config.toml
n_layer = 11
d_model = 384
n_head = 6
n_kv_head = 6
head_dim = 64
d_mlp = 2304
vocab_size = 2847
activation = "relu"
norm = "layernorm"
norm_place = "pre"
norm_eps = 1e-06
positions = "learned"
qk_norm = false
attn_scale = 0.125
bias = "qkv"
tie_embeddings = true
parallel_block = false
init = "normal"
init_std_qkv = 0.0145
init_std_o = 0.00308
init_std_up = 0.0145
init_std_down = 0.00308
optimizer = "muon_variant"
lr = 0.00617
lr_mult_o = 1.57
beta1 = 0.9
lr_head = 0.00535
grad_clip = 1.0
warmup_steps = 200
schedule = "cos"
final_lr_fraction = 0.1
batch_tokens = [32768, 65536, 98304]
seq_len = 512
doc_mask = true
train_tokens = 971600000
steps = 15108
dataset = "wikipedia_en"
Each number is 128 + 32 x the weight over its row's rms, rounded and kept within 0 to 255. Layers, rows and columns count from 0. Numbers have three digits each. The size before them is the row's rms in percent of the matrix's.

# layer 3 MLP up, 2304x384, rms 0.0931, rows 1111-1161, columns 256-383
096:156146127078107145126170163150144143165106179148073138131125117122141196084124074154137111153096151122190160119170151095158137142153064108104128108171202123097117144203093114144123124136113106059078156138180102105119112091092096112093114125146122158136143150127139155133122104097134084114168065110141082132137150090104146160079132110081123171112120097122114145073112112164096118101130
105:172102128100137123067134133130079184161134167059145115070086119115057118167103110149152106137098107122132069150171144173164199127152090063145105144134161130141141117183134177098145131109142188117100145111120085165197124176097130069119117092139182106124148113181152109154162139158142054102100122134126139150112108136130080107144122125135116111066106125090161102162102103094098122088094
096:170117132151063097135185096149109145103099130126091124120182135123192101115153118098130129069140113136133181100184139103123108136124136144129145109141110173130111064164103132133136094109170134134142131131149116136125114088181085125130085074157148193097143138143135166102139071159144136120096137177125157160145113169127147119169127203134106145075100086078156084091148095158103130180085
098:159095125100150132124114135084114166063106132127132173101168171146152038154116103114198109074181170112124130188078095143157114121146129048143169143095070135136123142170114119138178099032095137126124160125082136145157141190073151135163127098124144104126170135148085123092102130135154136176154112131123142129098116106103135082148166166079139175112117128109175128125117155155125183095117
094:129154142090113157126135080145063093110139215110187113132093106092128142120118148084134128134147140064107116127071103099141091103080187146076156085136178168108125131147120124168136099133158150110130101099104106157117127080129156174120177082122168124117063145109148101149104209129166122100135091136151163138144157139132131076125120114141168117127154127112127152140088121210122106082077
101:159118094165103117167165182108120117160133132150156152103165116077163134069134143153121135149145115131076141156114115156106140129129190142180141084043090137159167174142153088087083140146134198128113134153134147093166144101123121144205089206131143128183121069131140138101126130099168134156129157103136138030162117151181121176129147138133146099103141114058147137127150116195170171085105
100:139136102117164099164168131114139099157146165122172133132112172068160153119093076066071125166129142139139158165161136146148139121087113140066144131110089176143073122125101145145186160154091117153118105083099064095138098089078125104176130156048123136103133132200157159114120185101121180143090111169132103123158118142104148159085126135156101131147143137184098083110114180085133143163174
100:128114111125106152074128154140148069139148097153129124135040176170142143195094129138175107138098155133119151129116202099131184141161041127160092143112144117194128088133149137199153067137129117112157167107123169191147115173098135137109120147183116177098131116121124127125079146058115098138063127078103106088115118142086170125174168129088093163114092157097122123102137144116183158151052
102:174042151159150139085141159126174126199136163160160151085127160091084161113109111127140143130164052132105136129179090087164125070110091125153093076116124166170107099164127109159102142095094173184174134100050135122121093123129109154183117121133104115152159142165125128102090140151134110130152128158137143227106190151151113146128146154121116145170117148132171139154109141157136142067106
104:104142120103137095134129136144116164144079138142148118112119151124079101124112119142121104145049143138146099136119114074092197177176142147162153130199136188142112155130110114175158115135070162131162165086115087097174088041114128168148089083141132094144100111199167131088151097098097151118128121190095154129138058170145107125143157092095120061132144153148132195067081136089109126151092
095:118111180096129140101117138098182105058064200190091148138068064103131178144093135087151083092142095115082164078138143163118142147124133168175132153125096156158176081125088096122138153110150148147178090102144139147070175184115181138126100187102116165145137141122182116105107097129084175139097082152134120157099123211111182097130056143141117103109104174169090158134142100128131132131185
093:149123124119110142128135145105158103152133126144056147127141141164093140089124189104109116165131119060090086106078157159141127162150159148145106096147144126131150102082097126120152122132125227153116093082151135142107148136078123108153161183123103182082100177096170136123100101152114124159144157124117148111136115071122108154105130130147124089062066124060147080115150101147147084143145
099:088098045118128117084095147131134163113138122120120156138168160110092091155114138179122113170144048176129072070087139131110082139102121158118086090117111142084131217163171124161122164106152092161146138133172149137150128134065141111121129146134154110132168112126101159126080111159119079136187116143164141129117185116144117096120145109217070144153137086097142118120039166102137167153131
097:088132075126150100091111159137184100137085129148135135110115119133074089165096117159128129154130079174099189156063156153066090145137158176098139131085126129145102120161099133190117106122171183120108123136111083102120101135124156148169074134121107167092138117137073159126119149116165160110149110164116158179126127099114121160094121123096112138085106125152084182148095171174193094142070
101:115093101077127111127171148169135181146116069170141112109115152170125088136115050120190175122157147138091133155114206127166065134129070100083150182036169142138135194145167143179135119103123125124049139124135111124106158180093136162093128153176130100072096175127094161140176169137091147149096120128106121139093115118057134145135136112141089129144095185125171159155114130175115143166102
099:121135142130102085127123139167099154144067128091081180120118169187081097151085141162149119142150105104119178173137156158107125170177109143157125115123092150130175123131215147120211145086103190118131157180171143139129152181107165133144165149154192116119137139088093100094132127147067110189095140146132087141172121082106135134145106125108155168167083139158102154114118141107114197032120
095:118102107149108107100054112092138114142139163143103105115190053078124057180161128126178102105093143113197157122075131099095110154149133165118101129101163128119142112163152097136073108156121128100057113168117131135148110114060095156092121103172174168138157146066095203165167081123069126171123065173146119126123135167167144104096127114156133144146154152144130132201107128160126119103115
093:142143101086151090116194123075132180116072114125160133188134136193109148187159089085142109173095100124113152161124103132104154153153123131117143142099130066140146192150175173134113179121066118112080141114075148119103082145092105132114085083190139135100097130110128124118080089140083185071118120110139112160127139058137111138088112175100116102097131131095115101105147187111085129157114
088:095124071126154152141099099088182129128119095103102083098173105174089152151144133177160126121106091181082149167141130103088123102173119146145137127134145132171113135186142146228122118142140114165126109152162149116084135113102147121178082156129149129144131153116167093119121153137098209158123129113116123136151100172163096154088066137149134100086153141102125141158157081110097143070105
102:152137135125141156121203163183137094053113123200161129106176155158113105115186156083134071124070073102121103150098051108124092149091105134126083102084135097149157096064118127089111143157090167130090093136143107142096105103126168097144056106128133118164153125137122101156034119130137140042150147126156121091180108111125109104186103082111149146158168167159198168092113117101143125150095
100:137156107084197119116089122161128090175123050200137146083131143077149113153103090170119108152136141164127152103097121093189099125113123167111120072182109128170102098096113125132095156114117151128124134114120104063103171149142155152190057121162141141180122169149155135155147192097101108104113144162130042083101111174104136138089141165144132115135080179120129143139074165068103131099127
099:156152180182138174121123130152076151185176153114060131169117143124129183130165082182096120131092109121099173115067106146096131108149200159112147117113134180144106163134109118122164098127101108139082116126186103148126118087075103157149142145146168134081135172128130157140137144073124096097130108069179220130128146104119140127132117105152163132126100080135115106117147129140123087129125
092:138108150152094112115109138125139084151116118095093104105085143214085141143170100165092135149081086202118116086127141112076170095156132164160145111120160122130170165122089086151178157121150090134117139111162148111135146106117142124105098089124121124119146140142061144104128155103064157163139116136163125120118121160146111180158143165118190102176148222137147089109130104134159097113127
081:099101148090159111118104149126165136152113132146143154126175153115145132159154125093141149111173156069124069138116106171076133163089141121100169177157093178112176117141116130125112169149182129116117117147112125144130092146070039172195100105160121149145155177141087170149104128139155100148167100186154113105094194171172123153139158148176074134090156116094107056116165177126081155118173
103:078055107111082153136115138121127173123128069120039165159145136111094116161144080060163161170134106112119099100107135143143173074134093185094105127081146073127110107159116171087134118099141138145145124164131093080142126156115112149165103177127106109141141110117159129152155064133068112107086106158154178158084135135167170092082127225181140071117119143168111121140089059162162086129179
101:139153179171147089143149205154121141159163124106092162140137096000121181122089099109109136106160118145113165136138135068066113180067151137126130142150119119154121146150125094078165137154169168133128128133148102141054115126146089117155110149113093131124153101128142076159088116145119130092105094146128102102120152168109135053121084147139075167096124107081113146148164102166119139122107
101:173129135133116114100122121095179128137109064128102169132109136113163094101159162096098111093181150147129112146128096189117099085161157110123117154077104115066115127108093098109094137120156090185111104138162130159142136160159135180126114099156154149146088155112117137173102136054050090155104091122134153105148056112103181137157125079167088075153133161144092165106138146188127187105164
100:197123152107106124061062128169114121103079117144136105066126132121070122096111179128156109143124175104185123197197100119174122175134140156152052179155087182152112121082162140092103123106108148129115134128131101171139116186089127114123132127143111144151149134153154154139154158094051150130112142131202154124143117044134100109070145110154150182108136092164108161147126130126152118162187
096:079094063147150164074101119154131154115115169104116151174165123111122139085115132156201063114138119086128086134075121180106088102119136142100170163132108109100160143174119133095158093095123153153109140105081144157134106133173143192129117150155149054127128106084158148099090081122097149114188146110095169168169154087106160104113139142209117211113151082112163147090075165138162121182222
100:137073109144154088169097149114127114207141099143106190121070123153161123156146173150151147141142098121173180163121174148140114112128152169096065143105112130101168109152138108159109130138095086180138120133159148168167082116183041167094101157165164197133118123093105048106150147109183151157072150175127140155185121150123160103134143116109155140136134133151141107118106119105106093050137
104:157096098107102143159092110164103109112143119152195131133104148113133158117118099153090156164134122152137134155132085087144120154149179109148120154118169087138197089161134088165139079089172119134138120119136096177110137079123090096156116123155181149124143145091210113113112127137106171074154058121098156165145156135103074128072110117110131102113146145204144092118117142157134106190116
098:118132139071174134106083168130172144154117164134168121168108143111131166087101149114123137190218110076115134102078105127101122107098127176169200154066144137152136159113113095161137085181111126049181117152120106110082112139111118152144129161128137136137129139110107138145085101148085161178118103116139150070099111159224130123074087123171097141121071139145077177130150141090139121085100
097:055102100143116125168116087150103101082145129147086087114163195120136132156196162103158186086101076119109094113123077139129116092125138109110140144128039130073122126148107091076128097134058099083123144116111099112089103090147082118070079087136116064158106161174114132137122071087128142146090090134186089130155093134053089178150096138140174125074082122086134145119105113119131095137132
099:120135077153109156024076133108104161170137125075121110116132120157150121135124172075137143167125146155117069079170144142195068129159111116124183134089078181166129076112105133114118135125128116143116114080158108202123138053161138103106116139111135101090146142130089122129062118160158128194143125096107170134137102134156129118118064158139143056097132147044170079133117167090148158077144
099:129131183087158164094156155112095118215141178138149110209178131039130143133165108132115132153084164139125139166124155039142147151089110181122111148067134138103106076123147128144125135172097101207149148099191147161092100090092143116144148117170125142129177092107200120146083161099196099122133043132238141097083086163171174069111185173136083107121103137137084108170150123108126077079132
097:123094205162182146161148074191140101112130120158140073151123112109152108142098156150082153137147077083076133136124123083118142072157153161107089158148206168174075121139217171125150137132109150122114172093177094124118108111074136095111079155158161161118079148158110157124137167120151146110110120152097096097116099144107092139128175122138123108199093082099138113131174145133109159161097
090:137140098173150118115126151164162143112108158128167131125131105170153114100123142088117068095164110105141140095110119089111126126174093087169116168173132132133099124115092127133092097115178095151103210126188112176205094152142160051136155136144100083172124182115115106078134126103150165149133096143098111090129167126125199119104127136121180111114098124087147198149084132121135110092065
108:093133118168107150159103154187140167074118147109109099116101137121136117150093170128125052139170117127138203131146127118097127147084168113099116183092128138101101157122163141146208064145103144113151141115068197097124155118177124125124080112129124102146134106130077128082081108190135097132136180213092112132170101129113134085107100118123125141069115151141180151076073137118093202152093
096:170088170143067131161101113124124116107113159133131155152189109062142148155108079150178159125082135092094093149111081168077138129140093101152150121143130078133145146158122157140152125115178128155060110101091157183146067095077125081190127211152139150117109114099145078161117044203027193152083105091129202161149107115146116107161094122134155148162086131112099124085151118138099128137110
106:121089166133142132071169189133082147132138139155156087126141113112096169108165148195110133144105168136128167109127113132054139116172100165125129167127138138138188107107107130159117154134129136100113142152112100143092102092124155152061171109122074181172148051103115143131095101128147156144156138105140136093139174103131130215109141135144162107035189114113122123095106088080085158112130
098:080175133091125149090100142109131138153155083173140116117132175135084101114144240123125206161114080057186154191095105133186146152109133081177084104112077122122106076216069146151144162196140109111125079164142146117170075081158089168172057125134145093171142120115099118107152157136109164134105104121084125100119145131125089132108059122169105163114099086110155159100157108123102098123120
107:124158137161117116156143086078147147115092078147147142116184137099137097110055179111153195132153149121122175139067129141071099130181076152111134110115127087109112129063142112103128122161129062148157174165178177130112127131154094136122141080149095195126140136149124187149126154083104150178118169128094149103131074146078109154102137170164111080162194147126178042140128133100109133118139
106:072134095202189103139104141151100087146139189087111140115102163099199121188150109165138110120175095103108088144155184194134113111119103192152154165134132185054124084185148175136118100106167129080124120124182107127122164127137150223105086122129174092153094134083133122106142149162144104160136054040201109100140100129126165189150121076150130120161139110134157129107154125158106108094173
106:090222109139100126178107099088129120111092158065130078149117124095112140117167110102163103111162125164160125119169108126151114086183151071193091158100112158095118113166139140090081126074097190116116121149133157155086155100147121116132128148101095160142176159170182138137155133147055067187087135100062155127134085092156144099106129112130102081131134077095168153130136142140134150132124
093:103097128147148129097128166115188116140125171176123091127087115095109060150088107103076155131105096174170112110185166130135146115158221135134109090102112122078078089108115147145115141129157111093105174146149155157110061127119095076166099105132180172111135195157132121193163102163132114088103153188124101109150142103136119104127147141142057159173089068153144196144143143164090148167100
100:201168084158144147083130133159144048116119084161096121092155187129119153187128144150145085147098130162118142109041137087165130127127146130142142128154121175069106163120162110117135111124136067109156150109129158119169135100117152144117079080168151221127090110076088168142135122151146118085137163137183085102186133157108108118168112132101188143101140148091130137132138115120109157153134
097:126129110077143159112111163183157082108177097092173110150159146117117158155158146134107110107085192126157175140133169079119141186106170130074152105121150092176163113195131099112084144123111097174083136128181150146143080143151124205064084163143090123163123113109082073102085188149061161066124162140119102069121093081141214173102139090105141125107153118080077162107130128128148095152153
100:166167097071097076149095178143116107142154100149183149097133134144182076068126101119134173117181132128057064114152131116090167154176180087092149146139046144105155134164148130171082098133127114104144153058146148164083069180130145145131134075135161102127094123074151164096079129097114117135137126129205147110192107114043115165135132122117171107133152122099200138125091181129116104103160
101:132117082124121145136132113113101169155090148112174144116116064125185181087097157143061077086095138085122122120121116149128073170167108126139112153068144143140139106150144157148148093111092147134126085115118089164139155127166081093126107132182142121116152135085076092083066174134142119148138118137100161163099115096159142175094078113125181139108144122100161153145064083126148151120135
103:169155145131148062135069128138096141136082193160096156149112095092078112084080175168136133133115141105149102140104088099118086136101152105132108164092132150153121085140136156155113118175131114074142086113139137123110146083108131047067131155151144134164109161128141103094162097117114148190107122163126141126169171121159127112167075152102165104158108127150130104124056134147148105129117
098:218123110131095132130134147147142164138163097077138159150192119083133127144102115145120087107181154142101068081128111152189170101138127098106135188145179126131083122105146174080113133117093162151129142120129084086102120148087042131048142151135105165145149112177130181162088198139120113151125149118131131157100155144121126130128140164136110151110108126180121158114126108111157142131100